Part of a small language model's weights: a variant of Adam for these matrices, 4291 steps.
Each number is 128 + 24 x the weight over its row's rms, rounded and kept within 0 to 255. Layers, rows and columns count from 0. Numbers have three digits each. The size before them is the row's rms in percent of the matrix's.

# up: layer 9 MLP up, 1024x512, rms 0.0445, rows 265-384, columns 0-31
# down: layer 9 MLP down (transposed), 1024x512, rms 0.0394, rows 265-384, columns 0-31
# gate: layer 9 MLP gate, 1024x512, rms 0.045, rows 266-385, columns 0-31
up265 092:108105160128088135139168147144121145162117143171092097127138155166149130134112148089105133119119
down265 097:166124153094099206158144129118123081121139112118096118123124155152124154160127120166119136180128
gate266 097:122133118088115114131113087128131146120128123094139111118143093157141096138098143194145126142180
up266 094:130106178125161110162121127149117132129124136111107128129188112096095100149151153112161146122154
down266 097:166125100198139132136100154085143170101115165137142111124108123138161125119112146098132101159153
gate267 098:111129132101074131107130103113072167090123118119122140124164124128179170153120138124099129116094
up267 102:164131147147089145098159093132152126090160135148067142096131161121105154145122100087162130142087
down267 105:160138149141153135181103095120144141111137088122115089135109120158129141132145163127125129115113
gate268 097:121124089176154129118133149119111165116113122154128164142152121170118101112104144101169111109164
up268 098:148093150124123110095144133127103140123144132127195144119130167147142165119127125135135123140137
down268 098:127103088208141164154119149135120165100114164122155157145164148141133121166126182086129146090100
gate269 098:156109150157146149108113109106152139089142138157146128126152159128164092109139132162119185120134
up269 102:144139106096075120142163165102152116144121130125097135117107121115115165104130078088146131160167
down269 098:133144136129110108155125168074134118142124162150120161108143141124119118123066129095159151132115
gate270 098:129159119123102122136099133130113106171176102171109121114112118109101137123128126161111094108153
up270 099:169126070110119115122097081116092089120122138118134141122112127107120144117104087124133147095128
down270 103:171126124106128169118166114135146128140121108147110155094121150122138118146124140138152131141095
gate271 101:112126156139135134109157133125145112139133120095110121110193165143119124124191154197095117159094
up271 098:119151107134154119125151122148134161134127120107122077112130110144128113124163156186148149085131
down271 094:120109140114125125191143119163099168141127071140128111158168115137137089154114100139121172140125
gate272 092:121113125162148136113129097111118135089159090103147093094106118155159143133142115151156111085139
up272 088:186150154157116147145174155140087130112139118123138124134119158104142118117160152163125098142125
down272 091:096114136115135116147124164164105125167112103098152136101136141098143129111115136119142128125129
gate273 097:143125145141108089113180102136139134133162136090145176139091162140125131132122114158125121150125
up273 104:115126114123093099130175130173132143115089119110188171148122124044139124166092150109112131125138
down273 104:113105139134121158119119116140136132143064139125135162138158123102138168156127141132065130107150
gate274 097:126127141123156131135094150107090140151162122097162088126127194163149103113144103109081128134130
up274 098:136162086150169136134137170115115142099130112122109144137120155100122094178105132136083118153166
down274 092:111097133160106102111141118128156113105090080170133153144123089130142150117118143121108117103135
gate275 093:145116129111139154135124119118137152145054135157117133131120144095139151084116107124115090161103
up275 102:157146109088137132122162105116163165131105123123123130110098109118121121092103112119140124101089
down275 098:119167131143149106118147117118105135106116113116168121106162131134143127110169146082147125100089
gate276 098:187112092142126167119100110162113153110155103145148148144137144110163126106105101127124123148130
up276 098:096149120113107157157132126128122095151147119122131159135105104072160147165143151095137103129154
down276 104:134081115107146102124089161151141120166145156113128124126186127162115109133154140129101141112167
gate277 100:124155147151122128138138145102155100096129144152149145150147134107162132170112120099112139128165
up277 101:134146096112137091141120155141111115108119121174143111125103154153078117109091168108152121125140
down277 094:123142100113153112093107118086115120143125136142177093121147168113169094111117171124171159117123
gate278 097:134107123104133157131072139167138147119135129150105111163134146108170133106128095178081139145143
up278 093:113107140155127099109103129145077094102097102103110112159126128151124143129095101144119152139119
down278 096:128091126131118112148138151080141119141121107113145146116163107172121103167125136117158123090099
gate279 101:137134096149122145124111138143118145099118141123093134138147129138125102123149067106180104123111
up279 104:134120140134117114101115121126157195107161098099155114113140128153102173153169157148136097114131
down279 102:124110127112118132098176113129131138106117092133147180106079130133121116134130157130117107107135
gate280 107:137098119150148117104170159203129119141123100127162122137122182117095124099126144122146106121128
up280 102:115114126138148151122163123199092106078142114153112108146110121138120148126114110127164144145098
down280 103:099147151102155104147135137110193109145103121131112148151121102204099144129094134102182141087129
gate281 094:144103118132146155086121113137155112107150118148141102146131147127133131148106138127115108146133
up281 093:081103097097102146168123118137079106106161136136111119166145145134120125150147104142155141095109
down281 094:133135143138120148148154106113136139093177128130183105133143118120175124115145072108101124152126
gate282 096:144091133165142154199163152107109149108074115118131138137132129093148127097133161126069144127139
up282 105:126136127121148103141166138122131156147153137115176126126057110141137138134138180117112166146115
down282 108:141157108121138092086104162138162152128166132099101174071082107168121092136104166148078093145106
gate283 107:132118107130127169103148146120129081142116142104145161152132137144115161114111101148085103167139
up283 111:100152142119143122062171133161136103149139149119151133151144092156148121158112104155103137119155
down283 107:164123139095092144112133138148113167112123187103130156112112119122133115151123075106136160124190
gate284 093:127109112097167139134133124111105117078141100158095124120145134104127134107115145167108073160096
up284 097:159124139084111125084146147116165154125136174137126112145094122119118100147155109111157147128112
down284 099:143116116094113126108134146129157152110110110167118123158143109136124149152126144150136182110099
gate285 100:173149098155139183156145101096110126140146137121129129105103087193106135110147130158167093132133
up285 099:155142140134139115139140140129134124114114176114145116103145131118113123099105094114143099122162
down285 102:125161116171176132144109150129132141164100154120118157120165140143108106154104137109151118113127
gate286 112:126152123123174083147102115121124114121121164095110134123113170111142080107083132200095118135083
up286 108:118131104125098165119171181136131106125120124123098134135159054187116121121110148138130160129141
down286 105:118127160112162138137140122099091112106116139119107174150129059167079117119135170122156105092172
gate287 103:111142098090091138127159083153149149100157128141109093176122126104131145145122157096121121145092
up287 101:155154118123173162130109135114131154092125156122100103153119092133141123125099142094160095125124
down287 105:148146127125103085138134100091135103103135124138116116099135180122142114137140140128113098125145
gate288 097:109136172107117086152110135116156143128157119120132112167164111126126167154145146129143133104131
up288 094:144136169130110117136138132162143148146115147076141134131113129123107078152142129196153158128127
down288 091:089114162101127141135190101099132130094124131106116145132106167130113151146143129085137096114124
gate289 095:096118150175100121146113127065097178107130139109174118139134163120134146123147097156152134135111
up289 098:146138115110180113122124118158096085146115137149083143136120126125128110113100139118104112135163
down289 101:138118116175145097134102130164094137127111173129098168120157137127111093065140116100140113150133
gate290 100:130089165136122138180114139154126130095144131111149136132135136119128144135141109124153114126108
up290 105:117147089147121134129127157111148154086149129136115117132138130117135097145173121139125121127130
down290 107:082160146143125128113115124089099098120129144137137117119130087102112090121107153100122135157101
gate291 101:169096128138142105116152162120154099081114078060177139141182116127135161112123136171153133134129
up291 105:151113124145140125156138114164129143090080095085128140215151158138088165107079147139131130124090
down291 104:138122076137128142122147110140119141101117114089094106129119137134154141085130119127126134133120
gate292 097:105141096105121101134150090114102174123158135099114114129087081135169124119109160130168134134111
up292 095:074138156093139149110164098081184133131121140168143142105121133158142146139087150196166149095074
down292 096:160129123118150078173144141142099116124154131153156123135114120136136104152171118132126177114151
gate293 092:133144111155144125186154083173125131155099151097113090108151151144130122174155124136098152100151
up293 093:092138105168164155125152154150139090117145134074152148140117109081147084123096118170135152107109
down293 090:122117151081118108124121092145123124092147142150129145128124140085086139134120155107128126125127
gate294 108:122132122120121152130160154149113125144151143108144108162139145133148120126130136148153138132133
up294 103:156139105134108124116110133123129150160108142161139192140105128142094151103157126127140093109138
down294 105:151122129058151114125089135115127142150095150108163109113117118093091139195136097137150113106117
gate295 094:159115127118117146135128114125112143165150133111120155120145158112143173084108135129115099155125
up295 102:125128141135154106120130143141141096126105147125113132133134102125119077188133111147098143110105
down295 092:160124104164122133155124171119138156171149100137132151130171129119131140145101140162169075159130
gate296 105:132111140094109146080081100156161116111093094123145101151146130105141166152134143153074123113129
up296 105:118113114170105105095143146178195101145149116140135110120127143161134122164146098108120141118117
down296 102:142095137153123173147121168134159167098133064139106067143128123193144142141094089103121126126123
gate297 096:153097105137131111163178143177135108134129104156163125167136137105107136129175143081073119118156
up297 097:148154130149145146143063167092159129144149109153151139122116126149125088144120116094146141152136
down297 098:135084103114133146193128112150148102103092123140139134150111115178107125163128077147115141119128
gate298 102:175129130104109121078144120148187104130140147127089140149122120133084123121123166130165146151122
up298 105:118144115096124150162092137120138099145135122133150167151118106148122155127150104142123163092146
down298 108:116135103094155120112113101122135140135140147170120148148131118137131194185161125168127151076125
gate299 097:120091135102134144148103169105121136141190103081140161138169139128170138120162104139114154164174
up299 095:131152126113150143190083153133095094121161123138113086147078136174121121121160078109106157136163
down299 095:111123120144144094110158123120150142141058080137149048084137104132129155163117141090130091135098
gate300 102:139164147108095107118098154158152088149143116128101106144090168137132136095106108125160125177138
up300 101:167087102119136134162149128116097164097143101129119154147104102124132122129118103107106131100157
down300 104:116082151141125151124139077127110143109135112128174090114153101114117145107130138109097116102137
gate301 102:146131133176084136105119103130143165122157138107157103106132144119165146149142132100129092102139
up301 101:122158157127108133137129090137126122151118146068105128161126138137149118113082115135128089117130
down301 098:127088126120121123099112098094188111125101161122141134140105111136079112120110174130126154147113
gate302 101:099153107135132130109165178176159147137109146132139115121127175134135112130087116168142095140120
up302 106:116178127136112130138118155164148119074121083131171154134129183137131155129106126176139099096112
down302 090:119099103140130150110111144120079124110090074101111150105117138169120098129097139131089194153149
gate303 102:116134121129135109143152139155134121174151155100114120128099181146097108112082129141102067124131
up303 100:093068115132123122113140113139121130119144112136127165134112109126133122163086089125121145119115
down303 105:108109111142139096145125074101139178162130132089133108084109138118109159139114108140162152144102
gate304 101:090101135138109134108103120085111134159137141100150131169115145112124107146150124089160114156135
up304 100:092127111138142133104137195120164086154130190166148135157145105131143130119127108060085135155109
down304 106:126075132107155122095128153095147101133148153168169160156118113167108136114112126076141113133129
gate305 091:134129136155137168104094147171139110120098164152134126113161181122090104115131139147105105162116
up305 093:136143161138169117117121104098190150149116131109112131160147156130094108142145144147096135190137
down305 093:095130117152181141091131117100157162145110123086124172162092139153094137139139132097126126098137
gate306 102:085141134071119141141116123103106144142125156180117118140135156139105176133149166163090090154086
up306 105:108134128126102110132103123077056101134171113151107079123165143109108140125122173140132140116129
down306 102:104117080091132090111121117077088095088157125116104104148134114112119100110174134132169139126111
gate307 097:127090125166134176120133148112158153141125139150138128166169122109144143127114151142088125124134
up307 093:157182145139077141155117158130137128084133146133177141165142126197125154111177139124091150134116
down307 094:178147109133133160080128140082142125147122152138128155144165167123180141116144111150144130120110
gate308 106:125094104053108182188119129146165104107104153152144143146125192125116189134084157116132117129163
up308 108:152131092086098133151136120107154140084145108097168151128120165105099165110103151160133119096150
down308 107:140158115110135094139083168093147107123151130103171159118103112106125100105082128145102110123158
gate309 092:094117167162121139149122163150128153135112126123128126155111129104149111118116073126152187122120
up309 091:119142115141138127103137159125078163116130104142140082112158069114170117145125149123127122126149
down309 095:183124104104146146129117064138111153087110091130143142106122132117108119149147122137115148142138
gate310 102:167084121140111091124117065178109101088106102124127158096138142131126139142081138116138134148124
up310 100:122130100133088145139132123102136099119145164085089117166138162100130092112154149141131123108114
down310 101:083157103153157121102107126114169085112133115110117119149111144139118178148125112144156113132133
gate311 102:139110122085155125151158107128144124139116107172145101162135164176121148127149119176107114142177
up311 099:150122102141128123125127127084146124147122103158159111120150189148110110127085122130080121109136
down311 100:165130105105136176144113127151162136133126112108077107144119155116111106179123101131092148118120
gate312 098:160125138170117133147133137116110089153170131117117154106147116097090104126156089142086149096122
up312 094:158109187144105161108102086131146129105114128128122116103160134120135171150133153157154148121110
down312 096:130126148146139094143122151158094128164122138153188109142128068157129116142137110159116151097141
gate313 097:135142147131100111162089155133129112124088106129151111110140105118153106111105151100143102111123
up313 101:125069148100140154101134121126081123128138101133160088125152137133128151123156133160089143127138
down313 096:132131151130150108164128118143081103121168124128172128124120035098091122163116136171115147123134
gate314 099:131108082116148140127138109104147120110141152125125156115149121159118115077138092102111105163172
up314 099:111102150108172123110148109130137184125140122098069123162131155079143116124098143113125123118116
down314 103:121109083101148103155093158133157123100121153130126186150126085139157087086136181142120105184163
gate315 108:133124143112143162198144114154137118131119105134098113098154189176125133121124134149112148166131
up315 112:131103116119128132071140130126104132121101118153136109199134124140154135139067134113129116141131
down315 107:121107124087098100134141144120171131110109128135139118195106164117128151125089178132090157145128
gate316 098:110141143154128150182104138108136130111091167108130147128152129137178147175116135121089117172145
up316 105:158111126136112098113099160166075141128115092165111107141126122095112122096161147125176110141091
down316 103:172114156123134093133107160109122156121081144137086134110072133136160120091096156090142104108120
gate317 090:131097113094080100141099132144121127106130164075118116074135115123118147112120123127137135115111
up317 089:129148122104119145145127142090122184166125141179139187084129149137097132168152145091114123139139
down317 084:095151136184122128134118130129094144145084137136136113151097129098154143151146145137129101096111
gate318 104:129134146118166088111118134129132149103143135119170177107116170111157146157134114139099131149148
up318 100:150133110115126151131200152081135148120125110111140141192169119173142134144177118126130157130126
down318 101:104138149141133134110141142135149142118083149114149152170135143163132131131146108120176175141121
gate319 104:128145104099127117119142157107137180132134134093128113146112118124136151144111113126111142136148
up319 110:173117184138113113120112122151103080086128111157126130133153145130166148119162125110139134129167
down319 111:140135133155110151135145120145066134076145117155108135139117114118154159112141091133126136180137
gate320 084:113152104136148142147107121147141126135131147086148093059117131118092110146139135082127112148149
up320 087:111127128103127136137141141152100088126120143105122152169129182111091119161143157125153146182144
down320 088:148144120136097157171115105117126125102116166133130143099132088100174140113164119143117122072135
gate321 109:153123177145114118124149116147147130140139145129129143167105132097114099107106140105118131125125
up321 113:149144104120177114105147114075123136139169122122096187119138138166169145125148146168156089132156
down321 102:131124148126126129095125110100122143076110120098106140117139128115173081139136148112104072162141
gate322 103:108068140102146153086132105111164088117111140159128165139127121147130148155098200138088111170129
up322 101:125125121101122149117104145118120163143132113110144195117110103136097138108151146132130134139097
down322 105:075134111146101147090129140090138111107112118133144164157182171099104126155120132118125113145145
gate323 094:138155130092140165092137126135135125151106126184105150116162107114063129141136111116118151160139
up323 095:146128112121119115143109144160125145136134112118125123136150141121170157085156104117107192145138
down323 098:159160098126149129114139132132150181124096108101115111124124088121122109112123108127104146142110
gate324 101:128132082125097132136114158131123117082119133157146127112060198133158114116142168105088125182103
up324 106:110129120100116155138162152139138146091159145138187090126095140087130076119112164108120103166134
down324 102:090133096114147130126110133147108126159136163112155165099185133112150117134137139121129149166155
gate325 104:122127122143143136145164122106095177152126097139135102116131154127104161127171130082133115111145
up325 105:106138134136124109118137104141115112166120118125139122155131131136123120070139089130134085102114
down325 108:144073111125129170157106116110094136169129133113117144157117152128136111139149154118146133071092
gate326 104:164140118127129102150103146109142114126123098137120123134167182135171090105117086111113111143106
up326 102:122136136123140169149109144105114169140137146182127128165113135116102121136153132146125106141100
down326 103:133110111140127085148116138114107135136139111159118146108145127108124085142136089135145130136114
gate327 102:086143123115166123099160108124140101103091105161123165129174126142147126156104163140069089153128
up327 101:120122149156053150151151168148082125111089171093126148142092141141129143133144127078134046119120
down327 099:136117115134141163117149121126133125117118137120123127124104154129065106152124111101176147117103
gate328 098:135159131117176148076121178138137161115156153085170107153116149122080108109164176153130124101105
up328 100:097130150119122093122145154101141133128145076148153129149097145151149131177091154130132067102145
down328 102:149128122154111127134132072097126174143128136119119107141141153129144128170130125157146108120107
gate329 104:107106124124134126131145119145096137139101155167133113120103117138114132102129151112141103129182
up329 101:162125099124103130151150136119105105169143170164167167079149073136152165138133079126158081138119
down329 106:153107166061089132115123142105136125132115165138143115112141108078176110106148129091155119093162
gate330 099:075137136166116132118126130123152105068163091107090110115130127102155127122156102113099153109190
up330 095:097125166124118144120102102114118126150140118078116093151158144120137144143137081137117168113150
down330 098:155104131158124120162140110170154135129129191122135181117137135127114129152126162140135138120100
gate331 091:121178150125119130073153114137136151115181142094100096143118153116115126111149134127155149170124
up331 090:154166096123120169147109138156100138136124150124114152100071146123129174125111119118125139101126
down331 095:136087124177124115121119127108092151106145150130122131091115141137133112116157106106139102141136
gate332 097:133147129106150106149132129106100127116158114147122103112155125119159134123118074122113134147135
up332 097:100110138131098107129091136132135105110099172120075119085144145112069108120135110184093110114201
down332 099:136087078134131130148171112127127120105120114083129165115120133095152154118159139174152118133150
gate333 095:124110137109142135135170117113144087167151098128110129102136182154118129143130117159115087112116
up333 094:100125118111150121170112115129127147120128144157152179116131124124135151140076160153108098146128
down333 098:146133141117155122123163089095108139127171125138102164119144117153082143115124130132114107125146
gate334 100:153133082122131155120145092110105131131163133131123119163134135147128161129141136145136114128161
up334 099:121124134121143087118146137133125124075118100120102110190142096158166124145089125141144091114140
down334 101:096144145111130084159155146139124158107145114141098154136124161151116106157127112130161149132131
gate335 090:162145162120151128167104128107132142112120141149133140099146150151111120136115163106138141122133
up335 093:097105155157124141107138155107151146116135113128159115154080093106151140117109127117118135150113
down335 097:146129148107125107145096090149141162117133137154125131148164106123114147177110119128118164115145
gate336 098:109117136095142136175105143160123159113122106134105144085125133127170166101157116123116112122100
up336 098:151143158136139142070083137107171113123140158154134104119132106089152123098149117120122127083131
down336 097:121144126114136128140087100084145116167094138150143127122092138132122147116154166175146128120115
gate337 099:164158103148121137122130146119179113126155161131163111136117114151144138072158112126140138134117
up337 097:163110097127140123146137157178140128103139162174130124124172148120098102113142132109092138132134
down337 100:101133157110134086125147093097133117108135121116151136167144130090129140122120101156108134097164
gate338 103:145120087165155102064121158148149165123140167118135135117135135099093136125181144151152096143128
up338 104:113133121107117100119137133070119093115145144153146139124145152173130126126134126072095161109135
down338 103:123116112140112151103138141119133147158114111076119118115159126118167144133119095114073173169119
gate339 100:114114131136127165141114131133129130066115115162140154109117136124178103128143110165089084154135
up339 103:091151120127136143097123110111129129155111157101121073137165102118109147162100156102142161144122
down339 097:142121132135149143138170140104110116062140106077118111155132087161148106178098082126125122114099
gate340 098:112157116108108123132128136135112150119152163146191093109146139128115121176152120079139151145122
up340 098:096145115112112138106151139127119121171142132152117121130160133155173174146126148120143135108105
down340 100:133148123173150121153107134129131129134156148154147125165101139126116094081108122164108126085142
gate341 107:081127121163121149149139098092114129116134119126125120119121135113132093148163120096086113139129
up341 106:125086128121125125112124141175142167129103146142158147157096125095135123133092165150148127079111
down341 108:089148109141119112121150123160138113123137150132081114097127106092135112113113160111111145119155
gate342 095:118085102111103139120087185136158134103110137090104134103114117161162114118126147130170137172133
up342 099:169107145114114127114130125106168122150117128112122169161139124123128106160143141133119115079137
down342 103:133081126085153123135173133133154134132096116116128149101105165175134088085114131119133093103110
gate343 104:132108158111123143151108154123132121117103134145128172123166156119141148155128120144115078120190
up343 104:136117133151122110137134127107135165149113103137098129145081149140177174135149115072133156107130
down343 104:185141134118106115089138130135087137134122123141135139154135156125169130122121102122112157078139
gate344 098:105128109120149163095105112134135138156158124140168154096108134154153102097113117132092107140141
up344 096:134139120142122135143150168087116077121119123116077119132111086120117099153151124085105101125112
down344 101:117152160084112132121132127123143148190128114140152116161131160129090111084098148176153141162129
gate345 095:139153062116153135122153085131168074131144095130119131149130082112156061113089145150127109147136
up345 094:197135107167133124179124138153112149143093166171143123174137169114098158124111068113144143142159
down345 100:106138093118082126103103134162124117124108131152120141078108119125134114131156137112109151126125
gate346 093:126127147117135106155135095160149165121118123095088147114081151119139111114124104190152132121116
up346 095:107103092142104095148176100116129129171095100163148140142093135147126142102100143099128160118101
down346 094:133102135168119117058153138115079109139126150121136137113114193132181143142152151111122131136100
gate347 092:118104153128118150142096132155103143137098117129139118108119141145155141120160105109152122112170
up347 098:127102129138154095126134149111083101132115132117122129146187140131127129109100153145112104160098
down347 098:120096134142126114165116139154118120143139075134107102114133144170114143123119136120118114123113
gate348 101:119150119122171119151064127162105145134107136097159125205099137128119113151092113132164120146152
up348 097:119148175123118140160159107062132106131195106174196155109125125141116139129111145115134141149119
down348 101:124144133141093121114109135167152115089143165134145110148117091152113148115110138141144146151138
gate349 099:134135127184117131163106120149106158125078106145162094135107123136106077149086156099124137160123
up349 097:111106116082111147106155125102149113118145145124128149123171162118144166134162097115143122103189
down349 091:144122118160112110130122096148138128117092148190138132110109124106176117157139151107129121127086
gate350 096:115161137131145128122133142128148104101159107143107123178143138127138136124128112065101111153129
up350 095:124106118096073123135142042090083141124102116132130157114125135122124125085149198094109161147136
down350 099:134133144127116116171159160130139150143135071103097145139117168130097131142136143126145097137125
gate351 105:109147133102111160111110107132117164121165133135143149129151136108094153140179104118084106112134
up351 098:150105153109128107124141109159105105153144161130156143156135113116150092119125118091098155104126
down351 097:157113143061141070126115209171107111127111121139154113134124102177128157135119111107143131159132
gate352 091:128122156149129152123145105138118128119167141157097119081103136121118110072134087135086120138127
up352 088:119087117179138127117108105119136124143130132117138121130143125093136109190157103123137149119101
down352 093:119111128157119147111143148153141151139155135150098182104109142135138133088127135110140118116116
gate353 109:140079091117083063129122139151094114124193130121140146144135117122126125137140143148119147134125
up353 106:132128107104114129106137104159158130103116100130101106095112115123116093122176133142111122161121
down353 108:165135083120119108114165120122148111114115094121159092120118138140102119127130106127087086162154
gate354 095:123149110131135136135111145156097165185117139156108135109104166110119118175103088122094073155113
up354 094:166174142097141142127137144149091176146088132140122114113125130109093136144066084078111151124097
down354 093:130082105140143130085127114109158134090129118145113107113163116123127120131135145179160124121180
gate355 106:166112105157098112140136104123172152122165169115091164127111097115113097134124102189146117165133
up355 105:109111121123109124124166110137139140122124141104129146153115119130196101100075127136100121153122
down355 099:122102130178131073105135081120132105141134112150134153141113104166090112139144120175114122104122
gate356 103:145094143117178145140128082177124113150119094147116106156115136167146117111182128138102138143153
up356 104:095104142105130069166168126060141107108096154111074126110117136124140122142106108126152104164135
down356 110:108107148147144109142119138111075113119150101159067112142148136131109164131098154130170096104123
gate357 101:097183178124086124131136159142118131090142143094131111154132135122167154136124128150121135140135
up357 097:109135158149119147143098136128150110105130067110077168125146137125211139108145141111098148119135
down357 101:127125124175118049102155110166169131158125192118113118110124196124110152147128119121167161137140
gate358 096:133111138141166129128144129131115089096121107165102104200065127116076131134154157159119138158121
up358 095:107084155124159108166138123162147122156130163088114123150138147188145134181127155159140159154122
down358 099:107164131067109174187134105103162113095104113123153099104142159131087142128151135135119136110119
gate359 100:110158119142138138086123109131114073138117109073108111147169125105134144128097132126097142156147
up359 102:109122112154166142112110101108098131120097170159172138147139100165137149135127128124149097154152
down359 098:163128142131153135107113123098126178103169138154185116122114174159124147121085128080189110143126
gate360 095:148154112124128110118112104150149130137180133132138122143172135149108115153117165158111107126141
up360 097:115135129129100161135175117123159150133145111087074089100121105153130115095098110169140119132142
down360 096:136113125113121110172083130113126122122143076156132162112146111149123107143119134131150091149111
gate361 110:156118132120149108127109142152138182155167121151132126156118104112106136145163108152139112161171
up361 104:082149125119108104129161103126095129130139138173123136116125131151129113134138182141116132141174
down361 106:132148134167148122114132117081092187078105149107114131104089132122097114110120134107114123140074
gate362 101:160185123146127143099114162149161144140119174153146140125114108128130098128110130204128128137146
up362 097:106103134104128123095132128129118154180162099084181130136136141117143158134129134129103157127139
down362 097:155124138164146121135109153146141121136121120124166135105125119111113115123055102102151132141154
gate363 104:129105109104112115142082098160136140156144116123153158141126148146129129125167158100149158133149
up363 101:117101133191119100140114113144104147139108112145164120157166088096139134117108125109108136117144
down363 102:102130170130105119164111128174122107154081178150110158121162126137142145087124130168109154120107
gate364 099:153124137137140162105159112144147110108155148117170124113148036126108154116130145157117075173171
up364 098:078172123130105185132105132146109128085122124123134107149089138125114161104124176121136074124121
down364 093:130138102125134129182105170126152127177150151089088146190123128123139148121121124113191105099126
gate365 105:131154150144146117090145133074136068150149117138118179149117159161162157111095137125170128121166
up365 106:149103128119147125156117141114139107162114090107089170083119165157136174122102128177138114144161
down365 088:105139107138105145138108113195112180107118129137135090128142071140110110180140137131113170142083
gate366 098:142157111145115147108139115141140120107170098159141123126095148138114144115105161125136117138087
up366 102:129116117099118081069111138152129149115139101099108128106167120138050157128119131130099136126101
down366 099:127146149113130128119134130182119149104117123132125174136154123123130138086115141108135115123134
gate367 106:108125117121125130076144148124098110087127101136153157139127124114082139117135113125109129142075
up367 101:133136116105123113121132110142164099131100120119158162159133134101190105113096101112136111188153
down367 105:161167146160133157127107142181163144125086125097137103153154094200141081129131125162124117120139
gate368 097:124134120125151126154167117125139106157102119089117132172137107110144124092092144128099099162116
up368 097:116155110106115162107134074131114123135134108184102166095118158115140153151145131109118082111152
down368 100:142125133101130131088167134145120098083126176113157136123116142125109083141135183125177112134142
gate369 099:120143132127145147084169097107114138134149127118129111159130143115150156133095163143107141119097
up369 099:133140112131124099088161145145120128166118129120127101129121101121100153176123141135120113104197
down369 097:106124114128121127171123148187093138142153131108126124098121100138109158140148128109106107087122
gate370 101:149109078140145142087177133106126072127107138126173119151166127145157086118105126097143150166110
up370 104:123111128115169143075156168071152087136144114146142102172127107143139127149067111139144172126104
down370 099:182109197143105125105123134100078126130135153080129177127146125134148118127120150123184080112105
gate371 100:158151096185117122114149145151137105111151142115122083109097143133113146128103125107145101139130
up371 098:102115123130097148153108120166091108107114133148115153121158172125153127157150130135124149120175
down371 099:088101132142131125141075099100141100120148143122135138126103186138100154149091110103155128152125
gate372 104:144111120119159131100123148144130108113167129098139125172129126146106187172099111178138115128152
up372 106:145139158144155123141124104173123126105123104161165084166139115133109133151131135133114159112142
down372 108:112118123164146152107146128109139096134133078126167071113083140110102114111120125132096132154103
gate373 109:174151107141133124167157144124157137122159142127147117160124122174095111125159128125148146100110
up373 105:123157109135142123107126128093133146096166084122097081135093104139147119154157150144114163132146
down373 108:141110075141136141132105144094138089084120131131117149095136125114127084164132133108140154142158
gate374 100:109117109080152068138136114130147096061145102158144149135197162112082073150101167134151132100135
up374 100:132141120105125133115146189115116109151099117138111107111123123115113126108156086140102156142140
down374 100:156157097085152111150136115120098163121140130145142087139106110128155150156113114119145118124148
gate375 096:127173103125133152148121152170146125135095140095126117134130126160129137152146071149147128122123
up375 097:129154100162136120104109126132123132137106101104140172102100136193144126136123129138154144116102
down375 101:130084144165128112112138138143126165123125141138150112112121164097136149144106142113143088178114
gate376 096:149153125117160130154156102075118157102164183138114122158106149140113173120168156095087116120122
up376 097:084108104101133092139134116156136191154138100147158127125123146133148173117150110161093097135121
down376 091:157141113100123100134131123080121112149121134115146132138150117104098099095179132086128149123138
gate377 098:127147107100142160116054084110131095120101122157164165118158128112153141061112130110090076142172
up377 099:140106141101116135125132168116154122071125156145122119131124132107140105078110136128157111118129
down377 103:085167155171135162172114149113160128113143131125127129150110152094146145136126102170128193172119
gate378 099:146130123146152128124132166150141123074143118083164130111074140092124106141143109125117105134125
up378 102:105100119125114146161142115100081145145124083191108104121163102137114145113134096098133121115112
down378 104:120096155146141144183133158125076143169147112165142134088138137162153120117140118150147142160141
gate379 097:162143089128120097122117098130161101102071119157148103161147113148180127133134128100104133125154
up379 097:123142123114112099115091152146132137113142115111119134146119108120128106185126134099104113098157
down379 099:173142130124110132135086141130139124110149130157101191189102114126132159115134105095156111156104
gate380 099:137150124170119105150134132133195132125155148140122153138137115123156107112111090128150107114108
up380 095:120108108119118126104148105119120157092118129078091122099126148115125151134112172107129103105115
down380 101:144166127166127109105113090138136129117042142081138128150093103093145142102112154121138119128111
gate381 100:126126113108120132160071132133102159150109158075126092132098104123148151131129109116098114139129
up381 102:115170102113131129126127116137105138184133115092111096133099104115105132148091149117108104134138
down381 090:140113109137131125069131129122110156146103127144115119096131146148138105162139097128138107120129
gate382 100:118089163135133130149088126134136161166147148134105142144128128133110181120079155070116115154087
up382 098:125127134146102195140088111121128155092146160133091114162126141136156131160148176161154124131116
down382 101:105118157150142138125115125115107097125148174138130128118104180128152126131124124125151145136156
gate383 092:127156127146147133122145133128136143140161166125157137114095121136121138114159110110190084169134
up383 093:139114113167111090119122095139080110119133124160160127167157136097147147139117091124129129139154
down383 096:140138157116142125131164137124121098142122128092152139091094114109094108137169115150129121119139
gate384 094:165121146159125124076136127155149160162105129104130114167137115154142117108120099142127151103156
up384 092:120068105142138102089112111148144107138140163127099124121137147116135137105081147185144136148151
down384 093:130163109090144144129133156101125139140164112113131129099095108124114107090146118140167094164178
gate385 104:121121132132113163109153149066137122155141104103172135121130110148084115174149146099127142144121